config.yaml
num_hidden_layers: 12
num_key_value_heads: 2
head_dim: 64
norm: "rmsnorm"
positions: "rope"
extras: ["capped logits"]
init_out_by_depth: true
warmup_steps: 200
schedule: "wsd"
decay_fraction: 0.373
batch_tokens: [65536, 131072, 196608]
max_seq_len: 2048
doc_mask: false
max_steps: 4005
Each number is 128 + 24 x the weight over the matrix's rms, rounded and kept within 0 to 255. Layers, rows and columns count from 0. Numbers have three digits each.

# layer 3 MLP up, 448x160, rms 0.324, rows 435-447, columns 0-159
055130163130167126137135134144112146177141098128121100118130134110107132122155149143124086133079155145145134130103102123158142144158103113129095124154123137130087107134144090084108151145128141089148126148152111128111104115108133078169172157105144146147115121083111136138112135128163139114118097104098106131143133131122065046107155141113154125091099152147131161135122122113144192154172115112139163142146162157128165188152084128125121133121107112145138105135104145154120141108156088
152160129134137103117112144136115119131114124112122131106158122122119106138126140104149126111135158106114116086120131123128142114108152132148136082107120123173125129121161148139134142130103136118120164133136078125100176135128138105153131131103149105152121114119110140104108117165110138120165108109112126117133128107109141114119169130145129144139139142127166157175123162119130132141089115140145132128108126098129153104092101150154086119102134131098135100152100163121133142136129128
136118126089110141134126118076105113123110114145120157109112139147133133133121090142139116093113137082161115169107119144131095158124167124124128112124104100147143100139169079146096111103173086100132152105154153130186103129105132124119095097152121139066155121073149157153112145139081133130078139134118128129123174105098095123161096115150118141104124097132169145134145083111169133087161148108113095107161099117149135182132108116148087173124145088081109103132147152161167112115108113
149123082092113136122139133143067135174140154145160151118094137127110173158111108145093151154129088125115116157140104127149092116132118120162108132119176123134133119130104150144129140130135078140114119090110143155124153164117114198032078097127133142115135117165157111091087118113071139135114162162122117100125109155163151119154126129134109164084149136166114131151107100130125073151103144134108137142131168124102137145103182122172121123165170130072130131103141181149165073147158155
122146147138108143126145112100133116133153123111126080149163152104111132120139160132140085100155137130137126159128182152133125176151142120141118130159189112115123089134174115170141146102119141090144133133146120135163112110169100111107103138140063173147133174201144136164081129125115147124116146130144112163050105168098135099185145132136144113146133113101141125116119107123101112126156198146104138129132129115110120090119105110130113111160116131123156119119104165132181115136135114
140146128121161074130140135090112167137101123146145111148161096158168143087077123144156088132164104145121084164065154136145100111181151124160159126146109159136161161100119107113156152138094098131110132158111147122137133101140120129121113141142089097101083149116140104086121112192119121144159139128125156078132122169124129158031129111116130158134155122117100111104095151161141118149121154097137156077142091137149133105132130109122130152151100085133106139118140131132172093131161106
149135125123143103156141102178117093131145133186126106119117090156136139152138155151130087104092160112111147120137065112144136099104072132115123152137139137150121146088082154141107092154169148152144098118153161123176140155128106093162139114138118129156168114124162136126145131064140148164112143135159120152099123126097108149138165130101109099080113122126166095095164114134121146137166108100165097136174129133123124127152094116086156109125175153133123114155158097150122120122148168
159133104164090112121136134108114090147134140115144132127148134111114144126127104114073130121119100128138145113101180139095078119117144130095123124143129100114091167153156150138120130140136094138138064123099142152151154149149148129127095099148152180160162158149143146129155140120090123139145132130156102125080102091126142123160168124111089110092100150118122127109161139089146097151124133135127151141120128135145133064176121127124119092136124112122112105141118109113163085104106139
162082145136148134131148190119158115111112099145132156135143140141098124130128134105150118108131097145126112085146153121146165156148144126105101153118148135096127142137108131139108138122104146145141149109132109156116166121117116138090095155144077118135138097108102148099141134122107107106135150095121094126152126109099083053122129176129146130177106102134144142151149126132121167124136149131126172151155158144129092110161088147126149099156129119137086150118143130108132141117089143
135129183140139171106100144118153128109138179109130154129095121141122125086153094173117158121146120154064139128129138126091158095151165129131136112103148094094163132161141123135098122149130088117137199148130098122098128110131146128085148151103132112135119155108127148138133091153156142107154101119087098139146104117154197126167094151126131109104124155130150154149088094164135116136152140117123138131115108109125108162093101131145136092146144135151088120115108151156121102135111109
132126113143108146116132132137152119123067140134122128126156211127185124131165110166165143125117138167097126144128157158151134144166199161137161120072164132079125128145064114083099134092107139068128129123105148134104096117143156157105105138089112118162157174094118106113141125098140136148111158152155103115112164136147149149141151144137121122137142135115131113155127121132177114153136124169109141153179095124128138165139133081180105130097096095154128129153114132150113110195138175
105135160090067113113111138148080133116166137136117144113156099129148120153156146088131105117141166191150115140112182148123105124153155111151149103146147159096101142073124161107114175047103093112134153132168113119091118140138133092167120143146142110119202137177153156132133175122125152155142131112178114139149145083117139126115102094091149162132072111101162129109099110089158129131157120119185130153156101104154152130116106156081133132154090128113097186129100145081078129138136116
099121113121110158122159095138137111155104165137096153139122105150131125072134133133127134123138157111150135156146106070151102116111119121121122142123112126155126110119139154119116160101102134121159125158159111114153096124119110094130187117121126131156100105134133136147132111110149097128120101137122156122147167106133119128125161134118125100111121125116113099097099151155153111128127129172110127130137147123125081107158111164123130152127135145122094134134188148116127157147159103